{
  "head_dim": 128,
  "norm": "rmsnorm",
  "positions": "rope",
  "bias": "none",
  "tie_embeddings": true,
  "init_std_o": 0.0307,
  "lr": 0.00378,
  "beta2": 0.95,
  "decay_fraction": 0.604,
  "batch_tokens": 131072
}
Each number is 200 + 30 x the weight over its row's rms, rounded and kept within 0 to 999. Layers, rows and columns count from 0. The size before them is the row's rms in percent of the matrix's.

# layer 10 attention query, 384x384, rms 0.0939, rows 174-246, columns 192-239
107,143,159,152,195,209,261,211,219,230,188,211,215,223,215,193,165,229,213,226,212,161,220,176,167,182,201,203,213,144,180,184,170,229,224,194,195,203,220,212,193,188,180,212,126,172,245,173,173
108,218,211,231,214,214,142,218,243,230,206,162,211,244,220,173,171,217,190,172,210,148,207,237,215,234,276,201,186,199,224,157,166,208,214,212,215,183,124,240,213,202,185,217,209,210,206,197,183
105,244,211,212,240,207,186,176,194,199,218,234,182,222,207,192,171,194,148,220,205,186,166,181,186,249,221,210,164,244,114,271,183,128,236,192,196,233,174,215,194,224,230,134,230,253,174,145,210
106,187,215,149,223,212,212,198,178,217,222,214,218,183,150,216,148,145,219,199,178,206,240,200,186,219,210,207,248,177,231,209,198,175,170,215,239,233,150,184,145,218,267,239,224,200,217,197,189
102,158,146,194,214,233,166,131,200,208,186,224,190,268,210,102,231,241,201,185,187,145,189,157,194,213,189,191,209,209,227,174,247,201,183,221,199,193,144,170,234,253,195,185,198,218,207,174,190
102,198,167,213,202,160,186,240,238,207,246,209,244,168,191,198,233,199,259,175,216,222,243,211,215,191,214,198,202,180,196,238,202,217,257,177,176,200,196,161,196,197,201,215,224,208,194,183,198
107,262,194,220,184,188,253,102,187,232,153,142,221,195,156,190,244,224,198,181,247,202,158,194,199,178,154,200,184,206,210,168,183,188,199,232,197,192,218,226,223,209,237,191,212,210,174,230,189
102,221,206,196,229,106,152,189,266,207,207,167,182,216,151,213,201,225,201,219,203,173,187,174,239,165,177,206,165,210,157,237,235,211,176,219,211,189,189,187,248,174,158,268,188,205,251,193,231
107,219,235,238,193,187,201,184,265,238,219,218,255,217,186,132,232,185,174,189,226,194,206,191,161,231,228,198,219,189,183,183,162,217,216,194,206,221,159,213,187,155,210,163,239,220,193,247,179
104,257,209,207,256,192,210,197,219,233,176,184,183,194,154,189,259,212,232,196,203,177,160,199,184,150,198,203,203,200,242,210,233,237,172,208,213,160,254,231,225,173,259,215,205,245,209,193,219
101,182,188,219,234,205,222,201,225,203,204,214,208,175,186,148,225,187,192,181,194,141,156,229,195,125,188,230,218,182,137,222,269,174,179,201,220,238,217,181,164,129,175,197,214,182,169,189,193
108,207,210,180,195,210,172,192,142,200,247,245,207,234,173,164,186,186,238,222,211,185,206,181,179,252,196,206,185,208,199,194,189,129,203,183,244,192,208,212,188,169,201,209,206,238,220,173,137
108,139,236,199,202,156,150,231,153,205,184,238,217,197,165,201,136,188,186,200,213,268,197,264,220,179,213,258,229,207,133,155,235,219,186,209,206,182,245,139,182,191,219,191,196,251,196,220,242
099,240,183,222,182,193,191,220,143,198,209,194,153,201,282,248,180,198,220,211,167,212,216,227,173,177,143,197,195,159,237,201,171,166,204,220,179,180,181,244,197,223,213,232,182,223,219,180,189
101,236,228,216,192,203,222,220,218,210,168,217,271,201,189,157,209,188,226,176,195,213,212,198,216,165,155,207,183,238,218,176,212,153,223,183,158,216,179,164,204,177,255,174,158,209,184,206,153
096,195,153,194,198,185,195,198,247,180,263,212,168,177,229,142,206,265,211,183,168,218,190,192,194,160,231,212,230,199,161,160,191,193,178,256,167,222,174,148,192,167,244,213,223,224,241,206,187
098,181,242,235,163,170,182,191,166,178,178,259,189,227,195,243,200,182,222,190,161,191,240,235,193,201,207,196,209,208,205,184,193,182,166,214,173,166,173,183,168,148,174,230,168,206,191,200,168
105,221,229,217,203,204,152,179,249,178,238,142,161,138,188,261,222,148,193,199,202,175,224,158,200,196,203,216,153,192,219,185,183,180,182,250,180,200,223,201,168,147,202,214,232,233,238,227,210
089,156,213,228,226,217,191,234,209,186,177,240,195,190,206,222,200,191,217,174,214,280,197,177,204,218,216,187,182,241,176,219,190,204,255,178,167,177,244,184,179,248,185,166,151,268,234,230,164
092,148,213,210,229,232,180,227,250,189,186,196,194,253,170,191,195,155,231,243,182,157,223,246,207,160,158,223,154,139,129,184,227,226,235,162,211,151,211,222,219,143,217,181,239,207,211,190,182
096,127,175,249,220,204,183,240,199,280,199,201,204,224,174,185,243,218,182,193,151,140,189,218,210,176,208,233,214,195,242,180,208,160,237,232,212,177,176,202,228,220,242,205,184,173,216,177,224
096,163,168,194,231,249,197,237,229,172,188,212,226,183,209,179,153,218,223,223,242,133,197,122,192,224,208,197,189,185,167,179,190,183,194,228,189,253,193,177,190,145,220,159,267,166,225,176,166
096,215,209,135,196,195,192,204,250,251,275,162,210,175,218,206,231,211,184,193,227,150,214,165,175,225,210,187,151,153,186,204,194,161,235,245,232,206,172,187,152,220,189,219,204,215,202,175,203
093,205,205,166,178,191,200,201,231,177,154,172,215,174,196,226,239,222,178,247,265,207,196,193,227,163,199,174,177,220,184,164,192,239,173,218,198,206,183,159,188,257,169,195,238,178,219,158,235
100,189,197,200,228,196,145,174,213,176,228,184,213,189,239,234,200,196,246,264,196,175,239,191,218,246,190,236,115,170,194,169,192,171,181,222,174,187,208,201,188,216,239,215,210,260,181,134,172
104,147,200,242,185,177,220,169,227,191,261,175,215,240,233,177,198,211,221,190,196,159,194,180,227,173,204,177,210,187,232,199,219,189,233,204,153,198,209,205,213,150,224,230,200,149,190,154,225
095,192,229,196,193,202,220,178,218,232,165,183,176,193,201,169,184,162,161,108,208,183,188,216,162,209,170,257,157,221,169,195,233,134,158,208,170,190,178,186,153,184,177,219,186,227,170,161,207
095,190,153,208,177,183,183,186,180,215,211,211,202,202,196,199,181,226,191,223,193,159,178,182,232,174,243,184,270,209,146,140,195,262,215,217,208,219,199,203,183,153,158,166,159,175,254,155,210
100,192,181,134,281,168,180,202,226,161,241,193,212,220,250,250,227,210,201,162,193,239,212,160,204,184,172,190,177,227,184,184,184,313,178,214,162,183,209,191,223,227,255,227,122,183,203,208,147
094,165,262,225,156,194,174,190,177,200,208,215,214,160,175,155,188,199,165,214,192,235,211,183,237,223,137,176,147,242,179,229,267,197,208,190,149,199,184,184,152,239,196,265,168,192,221,187,211
102,140,126,238,222,191,199,136,156,183,148,186,220,152,209,208,212,138,207,190,216,176,188,231,210,195,137,197,226,159,213,235,197,217,197,231,177,217,173,188,230,245,146,180,212,169,204,269,255
108,217,163,181,228,217,144,233,205,214,238,215,182,210,206,194,232,185,234,197,171,182,182,142,147,217,198,207,204,206,197,227,243,193,240,145,196,260,170,202,207,240,175,173,223,181,213,204,232
104,230,177,229,203,195,266,224,268,197,219,205,193,178,173,150,215,196,199,211,183,236,186,182,170,246,172,237,186,175,168,210,164,206,202,197,237,212,204,201,176,203,231,193,161,182,200,156,152
101,179,191,224,225,215,184,231,215,175,176,230,211,194,195,187,131,155,246,232,197,178,218,181,188,191,179,208,232,213,216,200,227,179,239,189,199,213,227,220,204,135,119,201,210,244,200,196,224
104,162,203,185,182,231,181,187,231,262,213,230,176,182,194,161,203,218,180,245,193,208,180,178,189,208,168,201,234,155,251,217,156,140,206,209,193,175,194,164,172,267,224,221,220,219,151,201,211
103,297,137,171,257,196,222,160,177,221,219,223,191,237,185,206,185,164,211,198,218,169,206,201,190,201,274,200,211,207,168,148,207,185,212,184,232,191,172,159,188,202,203,157,237,185,219,213,210
097,155,145,190,188,227,211,201,232,185,221,209,166,252,256,224,195,161,206,175,184,161,205,192,185,264,254,198,186,180,184,233,198,240,203,224,202,170,173,180,199,188,272,185,177,193,239,156,172
098,183,166,248,172,187,206,227,233,217,185,172,243,227,190,248,134,181,164,158,181,262,212,161,230,218,260,173,204,247,234,221,177,220,253,190,208,223,227,190,218,186,185,171,194,202,194,197,180
110,176,228,219,211,191,181,193,253,150,229,234,140,189,209,166,171,238,167,193,214,238,213,150,188,181,186,195,229,229,250,184,224,149,173,177,253,210,195,201,260,210,213,234,184,233,198,169,200
104,183,178,198,210,188,233,137,285,267,220,120,215,212,183,216,177,215,240,186,204,212,135,225,192,178,188,242,192,207,216,167,179,191,218,202,177,189,214,244,230,258,193,163,195,183,256,207,213
106,251,222,193,160,156,231,242,199,196,206,179,196,152,223,182,190,209,200,252,173,261,191,247,219,183,155,241,194,203,197,228,215,198,236,166,180,208,212,191,148,172,190,173,197,197,181,177,182
103,219,140,174,236,161,203,215,195,214,214,194,202,200,201,217,233,152,255,233,213,205,205,188,247,208,182,207,179,211,202,175,224,203,200,172,186,164,231,204,197,193,159,249,210,260,155,170,263
105,229,219,193,188,196,204,188,221,122,222,215,134,201,256,151,229,236,178,148,223,204,186,201,210,164,194,177,192,211,241,150,192,227,247,186,183,192,140,161,165,220,133,235,226,200,164,185,194
103,219,216,195,214,224,215,239,149,196,172,226,164,189,255,192,147,195,189,189,233,218,185,210,208,197,198,205,218,214,179,179,228,192,178,212,209,248,184,195,164,161,163,224,197,236,210,185,219
101,203,224,260,190,171,200,197,166,222,230,191,244,146,180,164,204,135,169,178,226,186,274,179,221,175,237,195,223,226,194,171,199,241,207,214,259,219,246,256,210,182,177,219,215,255,241,244,199
106,184,230,187,129,202,173,201,177,223,219,161,256,165,184,175,223,188,232,201,205,183,197,185,191,236,135,217,205,194,197,197,177,209,171,245,205,197,170,199,143,205,191,188,190,262,213,199,208
097,158,181,183,223,197,171,204,201,203,213,223,175,177,192,234,189,178,217,233,195,166,205,251,220,162,214,208,184,237,216,256,209,244,199,229,192,219,157,268,133,216,244,203,217,211,201,206,212
113,213,203,200,192,201,166,204,178,239,199,209,194,246,220,224,182,168,208,190,183,205,199,191,216,185,216,232,186,214,156,204,257,175,198,231,181,191,192,172,243,246,153,183,181,174,205,228,158
105,239,198,202,192,192,227,178,161,220,180,200,217,230,249,168,210,161,235,165,220,222,269,158,210,224,146,215,189,243,222,217,182,205,188,214,198,173,229,182,199,184,165,169,197,161,158,225,191
105,217,178,199,193,215,202,139,114,184,137,178,230,172,250,183,162,238,178,185,200,252,244,196,188,156,187,171,184,233,203,134,189,221,206,185,233,163,235,203,199,180,145,212,154,245,154,203,181
107,205,171,186,197,200,264,183,213,198,187,195,230,173,279,218,200,175,195,197,192,151,151,231,174,195,238,197,188,232,264,195,207,228,182,237,193,208,222,170,174,194,185,167,217,239,149,205,273
109,249,220,167,220,208,200,220,186,163,148,208,244,185,202,156,183,239,206,198,214,144,239,184,238,174,169,242,255,213,168,204,204,164,206,240,227,140,148,180,197,188,185,185,176,160,187,164,226
099,180,184,195,200,189,167,168,170,238,212,196,194,237,172,208,237,256,207,198,231,200,152,179,186,142,274,200,239,163,290,203,209,223,168,211,223,206,227,225,172,224,161,195,250,186,138,232,230
105,176,169,205,277,195,198,238,187,191,225,196,213,156,205,209,153,206,212,198,208,209,192,186,188,198,231,206,213,207,217,216,179,190,184,209,193,242,237,178,180,178,201,168,179,211,162,196,218
106,231,303,279,241,162,207,228,179,170,196,226,238,199,235,192,251,235,233,161,206,199,226,200,189,229,172,212,212,188,194,189,185,199,166,205,210,192,181,198,201,202,200,188,215,222,175,186,190
104,206,218,231,254,242,134,219,170,178,223,180,202,199,186,171,222,228,238,194,203,199,153,212,209,169,195,200,177,256,217,315,219,210,198,213,229,186,184,213,181,159,179,249,157,199,222,233,177
102,160,188,142,201,227,232,201,164,216,127,249,134,186,224,231,216,264,221,163,189,185,229,232,186,169,228,177,201,170,256,196,234,207,184,192,223,300,228,190,242,206,188,212,197,161,188,138,174
108,203,215,129,183,165,186,188,232,151,174,204,170,232,226,215,194,161,146,209,147,204,225,261,197,196,206,205,232,182,160,189,147,232,163,145,224,238,205,131,208,185,193,230,159,170,170,190,220
107,181,186,161,165,219,258,163,211,229,212,161,197,207,174,198,202,181,198,204,218,205,215,240,186,135,120,153,209,197,197,183,188,108,263,202,275,164,192,163,205,185,233,188,214,212,254,192,190
107,220,196,150,190,198,239,194,209,230,165,174,145,214,174,189,148,222,224,244,169,205,208,159,167,208,190,192,213,184,219,224,175,215,222,158,153,215,176,158,196,232,160,204,264,182,174,181,191
111,189,192,197,197,183,225,240,186,176,186,239,204,213,253,157,195,239,227,184,213,219,190,185,173,226,168,189,142,270,193,255,204,198,203,156,246,223,203,227,132,232,213,215,179,147,135,197,223
106,261,239,150,149,192,216,188,209,206,189,187,173,184,169,200,249,178,194,217,197,252,196,203,238,251,186,167,226,248,197,212,185,284,210,184,219,173,132,252,191,176,166,198,180,237,200,230,208
104,254,234,204,229,199,212,204,195,205,205,208,226,228,211,215,216,202,162,176,154,200,171,193,143,216,215,292,217,191,182,172,185,217,161,206,205,194,226,173,213,170,190,212,245,248,203,223,179
099,169,164,175,196,196,166,217,191,179,235,176,209,132,207,225,159,131,251,190,152,168,180,169,199,235,247,223,128,189,204,207,244,200,240,212,177,226,172,212,175,164,228,168,209,274,224,174,197
106,225,164,178,183,216,179,219,230,281,223,153,152,246,159,153,210,173,228,226,167,153,210,220,230,172,216,186,185,197,192,216,217,125,212,246,195,201,212,202,254,173,224,265,188,226,259,241,224
101,188,176,174,190,189,178,215,141,195,152,188,246,233,176,249,183,170,185,209,214,223,189,201,166,221,214,202,157,187,194,238,227,185,199,218,155,182,224,221,189,176,202,213,219,192,187,206,175
107,210,122,173,216,171,204,229,253,194,180,175,196,214,187,171,277,220,218,221,237,192,210,153,221,210,175,151,170,200,254,233,152,185,149,172,195,183,182,260,183,203,221,241,218,216,225,222,195
105,188,187,173,252,255,198,204,209,169,203,219,231,210,257,205,209,163,232,203,190,222,151,214,196,177,208,178,171,214,183,250,176,200,211,211,219,190,208,256,205,184,160,152,164,175,254,142,195
105,196,200,200,261,196,167,201,200,203,162,180,189,195,217,229,216,249,181,179,235,255,219,245,211,183,196,195,175,223,190,198,212,195,221,217,179,204,224,156,137,227,226,200,174,187,206,231,190
109,202,197,184,215,165,200,212,190,230,236,232,162,197,208,247,204,161,192,181,163,235,194,217,226,157,161,189,209,205,209,250,201,192,189,203,162,171,236,213,197,180,208,221,240,248,190,193,184
105,221,197,204,163,208,214,216,212,229,182,159,192,202,214,243,162,208,245,198,156,200,222,196,246,198,174,153,243,174,186,231,171,218,212,185,188,224,220,216,196,211,134,203,183,191,183,155,201
108,194,198,192,195,262,230,188,203,194,187,232,257,207,245,166,220,210,216,190,214,137,200,199,194,247,201,232,229,211,187,164,207,212,194,204,203,215,198,225,236,236,219,219,157,179,190,189,194
103,231,258,182,195,191,201,145,198,201,186,231,218,217,270,202,212,154,200,220,207,206,200,231,223,175,190,184,206,216,172,208,205,231,199,173,182,193,179,248,219,234,232,195,201,232,198,191,162
# layer 10 attention key, 384x384, rms 0.0952, rows 174-245, columns 192-239
101,191,185,195,181,210,137,182,122,218,232,196,173,151,218,205,215,234,210,256,202,179,206,120,232,189,180,233,201,220,208,194,209,200,237,242,204,224,197,193,152,208,250,199,205,242,159,232,224
103,208,162,203,172,160,208,224,223,240,189,173,175,179,180,173,234,204,154,209,232,250,224,199,145,226,170,155,208,210,137,223,243,210,151,241,224,193,219,208,216,181,182,242,181,191,203,165,123
106,251,194,165,183,188,219,185,186,176,219,238,167,207,158,183,185,201,207,189,220,214,183,198,199,184,214,202,171,201,191,244,182,215,226,190,187,201,208,241,228,226,182,177,200,245,222,272,179
103,178,248,160,232,192,269,134,260,200,172,226,210,223,216,200,188,185,260,162,161,241,245,219,181,212,180,214,185,161,219,232,222,164,232,224,195,158,155,229,200,181,200,193,181,179,226,174,216
098,247,238,178,137,156,169,191,198,217,189,163,203,190,205,281,216,153,259,160,278,222,154,207,223,198,196,253,210,151,182,139,194,202,201,219,182,276,162,213,210,210,215,205,257,212,159,195,248
101,212,191,219,230,184,203,191,216,192,193,219,242,180,218,201,212,139,234,206,184,206,199,169,292,205,165,186,239,203,171,173,189,177,192,155,168,157,189,228,164,234,164,225,171,226,238,121,230
104,200,181,220,180,185,192,239,190,204,270,188,198,166,158,203,183,178,165,253,199,173,175,188,252,236,215,210,197,171,185,200,215,192,214,200,224,230,238,147,174,191,260,219,195,187,204,189,201
101,155,243,223,230,189,194,221,164,205,252,285,259,157,198,184,188,179,206,180,178,207,189,213,262,189,201,168,185,231,248,280,195,183,165,181,203,192,183,157,201,155,173,186,212,203,192,205,218
102,158,193,114,174,180,206,130,201,212,210,225,233,246,228,126,175,204,238,229,223,183,241,220,163,145,212,181,152,216,164,192,189,217,201,238,244,199,178,221,123,202,156,222,165,172,220,165,205
103,201,218,215,219,218,225,146,269,157,162,192,214,196,225,253,185,204,215,213,191,172,201,232,228,235,247,174,196,184,203,104,179,260,135,224,182,217,212,220,205,235,248,222,257,202,197,250,228
099,154,197,236,196,165,196,190,150,215,178,178,229,163,186,167,197,229,167,167,229,185,240,155,221,166,229,136,202,199,190,180,158,127,177,205,205,235,228,229,229,214,213,171,169,213,241,136,178
104,234,193,243,202,217,163,240,250,281,202,261,218,223,174,176,226,213,226,185,156,234,211,212,207,177,175,171,178,172,149,131,138,210,207,205,167,172,184,204,241,192,267,168,220,232,195,186,189
105,205,166,222,221,228,213,207,200,171,168,204,174,168,229,204,192,214,215,229,218,189,175,217,175,240,203,228,213,213,196,204,207,203,227,202,177,204,200,193,212,202,174,196,224,206,213,211,217
098,262,202,159,159,220,194,166,238,246,194,198,273,223,169,176,203,196,181,217,182,130,183,214,232,227,183,201,172,201,187,195,244,218,193,146,219,226,217,218,163,233,190,188,203,162,266,219,206
103,240,145,181,239,248,222,224,236,219,232,221,226,207,151,189,185,182,178,205,201,149,162,157,190,191,235,199,195,218,209,203,211,180,200,175,221,177,176,227,143,176,238,196,196,212,194,233,169
094,176,174,172,273,168,229,173,186,215,182,209,234,175,212,203,275,218,179,193,187,214,235,168,199,239,202,206,173,198,204,206,149,166,168,208,235,176,188,193,207,180,172,209,205,204,210,209,209
100,175,186,184,171,155,228,259,206,213,222,166,204,263,195,188,240,244,169,172,222,209,210,204,193,220,242,178,155,211,172,235,180,223,191,196,188,254,212,217,131,225,180,243,218,231,219,194,193
105,275,205,140,226,170,242,160,197,205,231,202,203,201,152,191,182,133,209,214,223,147,201,206,149,221,237,191,183,204,93,204,148,210,183,230,150,176,159,184,203,175,191,199,232,218,222,185,171
092,236,203,211,202,247,220,234,210,199,256,134,180,197,246,190,183,205,228,207,225,169,247,228,164,181,216,202,131,221,205,185,243,227,210,207,234,205,188,195,165,208,202,256,175,154,162,204,156
090,235,161,229,192,195,263,273,203,128,190,190,137,167,280,162,217,188,186,193,212,198,129,180,195,195,205,208,223,255,166,224,259,202,199,210,202,200,170,187,211,228,250,219,216,213,207,204,205
092,202,220,158,228,213,221,196,168,161,183,213,210,125,220,198,191,161,165,236,204,232,178,192,181,227,164,226,272,212,140,189,210,183,210,193,192,161,252,208,211,255,177,204,216,221,183,204,207
096,168,228,246,186,192,193,227,199,241,258,162,205,211,203,184,186,209,205,173,202,203,249,196,180,232,206,248,204,226,236,174,168,205,201,196,188,197,195,217,229,203,238,221,173,195,200,251,226
098,222,190,196,202,232,192,209,217,191,241,189,238,175,205,242,191,226,222,215,217,195,212,164,232,210,244,183,229,214,228,167,145,188,223,220,223,195,238,240,244,142,169,207,238,252,211,233,227
097,192,174,211,211,214,243,171,265,215,206,239,245,199,240,205,145,183,241,216,205,244,143,175,170,188,172,229,217,209,262,209,214,226,171,211,172,197,203,199,197,187,204,156,243,215,188,210,202
102,177,209,172,228,148,216,233,229,167,230,171,163,169,183,186,192,209,188,188,207,196,199,225,197,191,191,259,211,231,170,212,219,229,219,207,220,232,194,193,263,217,157,156,192,169,173,213,136
098,163,220,206,218,222,215,193,218,203,203,225,217,195,209,206,157,169,139,138,165,159,250,220,203,200,235,205,209,232,200,233,196,229,272,207,193,212,193,193,187,228,228,225,199,259,279,275,214
099,232,244,183,128,212,200,263,202,194,170,190,179,225,255,208,173,166,213,187,183,229,210,195,180,192,204,242,157,215,196,233,257,209,234,231,150,206,178,211,242,204,161,223,238,199,261,183,194
104,166,256,239,193,249,194,231,195,184,214,155,179,234,179,207,165,214,208,200,212,254,218,175,216,209,211,201,163,179,243,223,216,178,202,164,196,178,213,206,232,177,190,210,238,254,260,219,194
099,210,217,208,195,260,208,237,200,184,176,203,206,187,185,232,229,185,279,224,247,219,231,244,183,172,208,264,210,165,217,179,201,225,177,227,192,167,140,168,167,192,215,161,238,231,206,210,187
098,166,176,185,244,172,192,241,292,172,189,194,180,195,183,160,184,177,220,217,168,216,148,212,208,212,235,212,193,201,232,165,136,195,248,210,174,242,205,177,213,252,185,222,262,226,187,236,197
110,187,170,226,178,165,152,193,181,182,169,232,166,184,170,193,238,225,168,212,227,209,165,225,226,139,202,140,229,165,194,210,189,212,193,190,185,172,226,216,198,180,174,171,195,167,205,208,180
105,180,217,223,190,235,174,147,176,146,232,230,212,139,177,170,214,201,199,138,231,237,182,170,202,259,206,179,198,215,205,226,228,183,167,160,184,235,208,218,160,207,148,202,165,240,202,273,259
102,180,189,228,106,223,147,221,195,182,185,162,191,225,201,207,185,186,224,243,172,203,172,206,159,130,195,182,184,248,280,183,183,145,189,200,207,181,162,195,171,192,201,199,184,239,246,194,174
107,193,201,207,259,227,235,212,257,206,190,203,222,180,221,203,211,244,219,243,218,195,153,196,208,200,169,161,214,234,211,196,210,215,165,244,188,179,218,206,163,181,162,190,253,154,183,192,200
103,217,220,248,227,188,231,216,225,194,190,202,180,176,198,209,227,151,171,241,203,207,192,255,180,198,127,176,233,207,208,192,215,213,207,199,193,220,234,232,156,204,166,217,156,154,159,248,178
107,235,164,158,205,185,207,202,203,173,187,127,188,243,242,237,179,206,170,228,162,210,204,183,207,218,148,171,174,208,232,237,183,207,173,161,227,257,193,220,194,209,200,228,230,187,206,212,182
098,240,188,194,227,200,187,155,237,217,269,233,201,206,199,204,198,207,217,201,167,196,243,179,209,205,193,192,220,216,182,178,207,152,239,253,234,159,208,169,223,190,190,181,200,192,162,194,163
098,245,151,118,234,188,170,184,147,142,256,233,256,206,205,231,256,161,184,184,192,199,187,168,211,199,231,179,212,235,203,229,180,205,184,162,208,221,221,210,267,172,208,232,225,252,169,186,169
104,199,216,220,198,249,172,162,192,207,171,183,226,138,207,167,215,203,209,239,190,152,249,160,201,199,223,213,158,187,245,219,236,163,221,226,202,187,194,210,193,211,211,184,226,176,219,303,234
107,206,215,166,122,190,181,184,161,193,182,211,194,175,176,149,179,185,214,209,186,249,202,160,218,159,145,159,211,168,185,227,227,171,180,181,227,222,184,214,251,145,213,204,214,165,269,192,167
102,222,166,222,161,198,160,240,220,206,214,243,201,204,221,212,221,207,230,211,210,193,140,185,211,183,172,198,244,260,234,216,149,216,159,251,194,185,202,197,197,191,167,209,189,248,184,235,189
100,200,215,222,211,213,257,238,219,188,180,211,227,184,175,230,210,157,159,176,183,226,224,167,147,202,230,136,227,219,233,215,209,172,167,209,212,222,144,199,117,163,245,232,193,220,237,196,175
108,237,172,200,226,238,140,183,150,244,230,244,194,208,232,213,155,182,214,176,227,206,227,199,182,162,172,206,196,211,225,226,180,191,153,198,204,238,212,220,189,179,202,197,187,223,207,212,189
102,211,232,208,176,203,218,166,194,171,218,194,214,160,224,174,173,216,142,264,220,226,159,229,160,212,197,221,223,258,243,196,188,188,183,227,196,187,126,167,195,211,254,207,240,249,162,261,237
106,231,199,232,235,195,194,200,217,203,163,201,229,220,199,194,205,220,199,167,239,164,211,164,236,228,187,195,228,203,193,215,230,158,190,229,208,174,165,263,155,238,181,163,195,217,201,274,168
110,244,164,186,218,205,194,171,184,171,150,160,197,204,266,174,244,204,215,215,202,178,157,174,147,187,195,184,191,181,204,147,217,172,169,231,197,225,152,229,182,161,232,175,199,190,167,168,213
106,186,214,188,214,229,221,230,192,198,249,257,180,217,189,206,257,205,211,164,218,278,164,245,167,183,161,198,199,238,177,213,203,177,187,203,163,217,216,224,274,249,197,154,191,212,227,202,205
109,191,239,183,192,188,205,199,174,219,207,247,241,192,191,232,215,205,171,226,158,198,190,194,193,188,153,221,222,194,226,178,216,254,236,187,211,198,251,181,149,196,201,196,205,207,203,196,196
107,203,213,185,200,206,206,134,211,225,205,226,221,194,242,220,168,162,232,209,192,203,185,214,153,206,183,214,245,191,193,239,181,199,245,227,208,189,224,186,167,247,183,224,165,216,182,193,176
110,215,158,214,203,218,189,217,238,259,175,244,202,153,195,203,175,190,143,136,222,187,176,204,191,198,177,223,225,187,204,222,198,231,193,174,194,169,173,202,200,187,172,226,237,213,183,175,182
113,239,184,275,209,190,220,205,171,189,204,236,181,210,235,171,167,185,201,164,269,195,191,223,199,221,195,184,152,193,218,206,217,254,195,304,222,200,219,218,221,198,165,209,218,153,238,214,140
106,187,231,142,198,253,203,212,193,230,171,171,196,216,182,243,172,258,210,234,194,260,213,200,198,215,197,227,174,230,232,196,202,165,221,207,217,188,179,251,182,210,243,217,144,224,274,200,213
104,182,210,212,214,176,266,191,247,244,163,178,220,215,212,269,193,222,197,210,199,202,170,201,180,199,246,249,263,175,197,176,198,195,206,165,190,237,233,178,226,192,199,221,200,154,186,224,243
101,224,188,193,196,233,191,192,259,191,218,179,183,235,179,221,267,240,225,173,184,218,207,183,222,211,180,164,240,246,211,225,254,158,219,240,241,134,188,240,201,203,195,188,204,144,183,186,240
107,175,191,104,206,184,170,184,150,211,158,198,212,206,187,190,197,152,258,227,196,193,259,187,195,226,187,219,193,189,208,194,200,176,221,233,199,205,264,213,184,230,189,197,179,167,159,262,201
106,229,166,177,168,166,164,191,249,217,178,256,186,233,211,184,204,178,212,222,192,144,189,221,163,216,217,187,207,236,182,176,212,218,191,227,188,183,217,207,239,186,164,200,218,199,205,178,141
100,170,199,169,203,185,136,196,186,194,235,187,208,187,269,241,209,232,233,223,180,195,249,247,195,199,205,188,187,224,223,147,200,167,203,169,157,197,170,166,166,206,168,204,247,222,167,223,189
107,193,241,211,231,221,257,181,203,215,208,187,192,182,201,163,185,240,181,170,247,224,229,229,209,257,241,309,210,175,230,177,239,157,214,250,185,250,233,227,199,188,166,176,232,218,176,227,207
105,168,210,167,202,178,194,192,209,167,246,219,178,214,230,233,180,240,194,229,165,196,150,210,224,177,185,239,144,85,195,183,189,195,211,184,180,203,223,214,230,215,189,199,226,228,190,165,176
105,223,214,230,214,193,199,181,200,186,246,194,230,217,220,204,165,212,224,222,215,206,185,215,206,240,237,188,202,237,243,164,156,225,268,214,218,175,180,209,284,243,224,221,177,260,223,154,218
106,204,135,191,190,249,213,181,144,250,175,224,208,180,194,200,162,233,133,158,191,193,231,220,191,225,206,171,211,248,190,210,189,172,200,196,184,222,204,201,182,205,146,214,220,209,226,203,227
104,141,190,273,216,225,162,236,233,223,170,172,247,174,169,219,218,174,199,244,187,196,192,147,165,167,208,212,238,199,194,168,199,178,248,230,206,219,218,157,287,191,212,117,249,209,164,165,176
104,265,198,195,237,180,225,217,166,200,174,204,185,194,246,160,177,234,218,178,211,183,211,209,208,251,202,193,180,197,222,182,186,198,260,232,235,185,202,244,178,262,223,191,190,233,216,246,148
100,202,241,184,191,239,256,186,226,169,208,225,224,195,210,280,245,165,187,262,131,182,244,172,205,211,213,197,245,266,188,176,188,180,185,180,213,124,270,196,234,168,195,188,224,167,156,241,232
105,200,168,179,224,191,237,189,241,154,154,201,244,194,240,205,144,259,154,232,207,246,174,200,234,167,129,251,212,229,167,202,176,234,154,248,164,250,233,214,230,237,155,175,186,253,187,137,192
099,166,210,248,237,160,169,199,229,239,188,210,166,171,200,246,208,195,164,236,150,216,198,201,201,183,216,204,200,205,200,179,201,159,208,160,182,194,215,218,254,221,187,185,187,196,203,193,156
104,203,237,244,186,236,220,212,204,184,163,186,258,198,191,163,229,187,211,244,219,173,170,181,201,203,191,250,161,201,205,165,247,178,225,161,217,200,192,213,196,187,209,214,254,213,160,207,267
101,200,202,209,217,238,192,201,177,135,175,173,225,158,175,205,221,206,152,229,228,164,217,171,215,192,187,220,156,220,236,217,221,241,191,225,216,169,210,181,197,201,208,195,173,201,214,219,194
111,180,145,194,202,179,208,205,240,213,232,240,203,189,196,185,202,183,216,209,199,194,167,175,243,195,184,198,128,202,231,204,186,182,232,210,173,217,197,236,215,133,192,203,192,150,238,170,228
109,209,249,189,221,212,264,172,175,226,167,247,195,196,244,181,129,180,213,216,192,216,209,214,230,221,217,247,136,198,223,216,128,163,196,227,210,225,206,207,180,232,148,215,218,196,209,200,197
105,204,224,225,197,200,178,213,141,202,221,180,132,248,183,238,189,172,202,233,212,208,243,199,161,161,194,213,214,233,196,216,225,136,177,186,188,249,193,207,183,209,224,220,178,255,188,192,197
103,247,224,211,247,247,165,225,225,168,223,206,205,263,153,190,168,205,206,189,156,229,193,242,166,259,152,197,188,171,194,246,242,203,202,200,172,170,196,234,161,141,177,230,202,181,165,200,200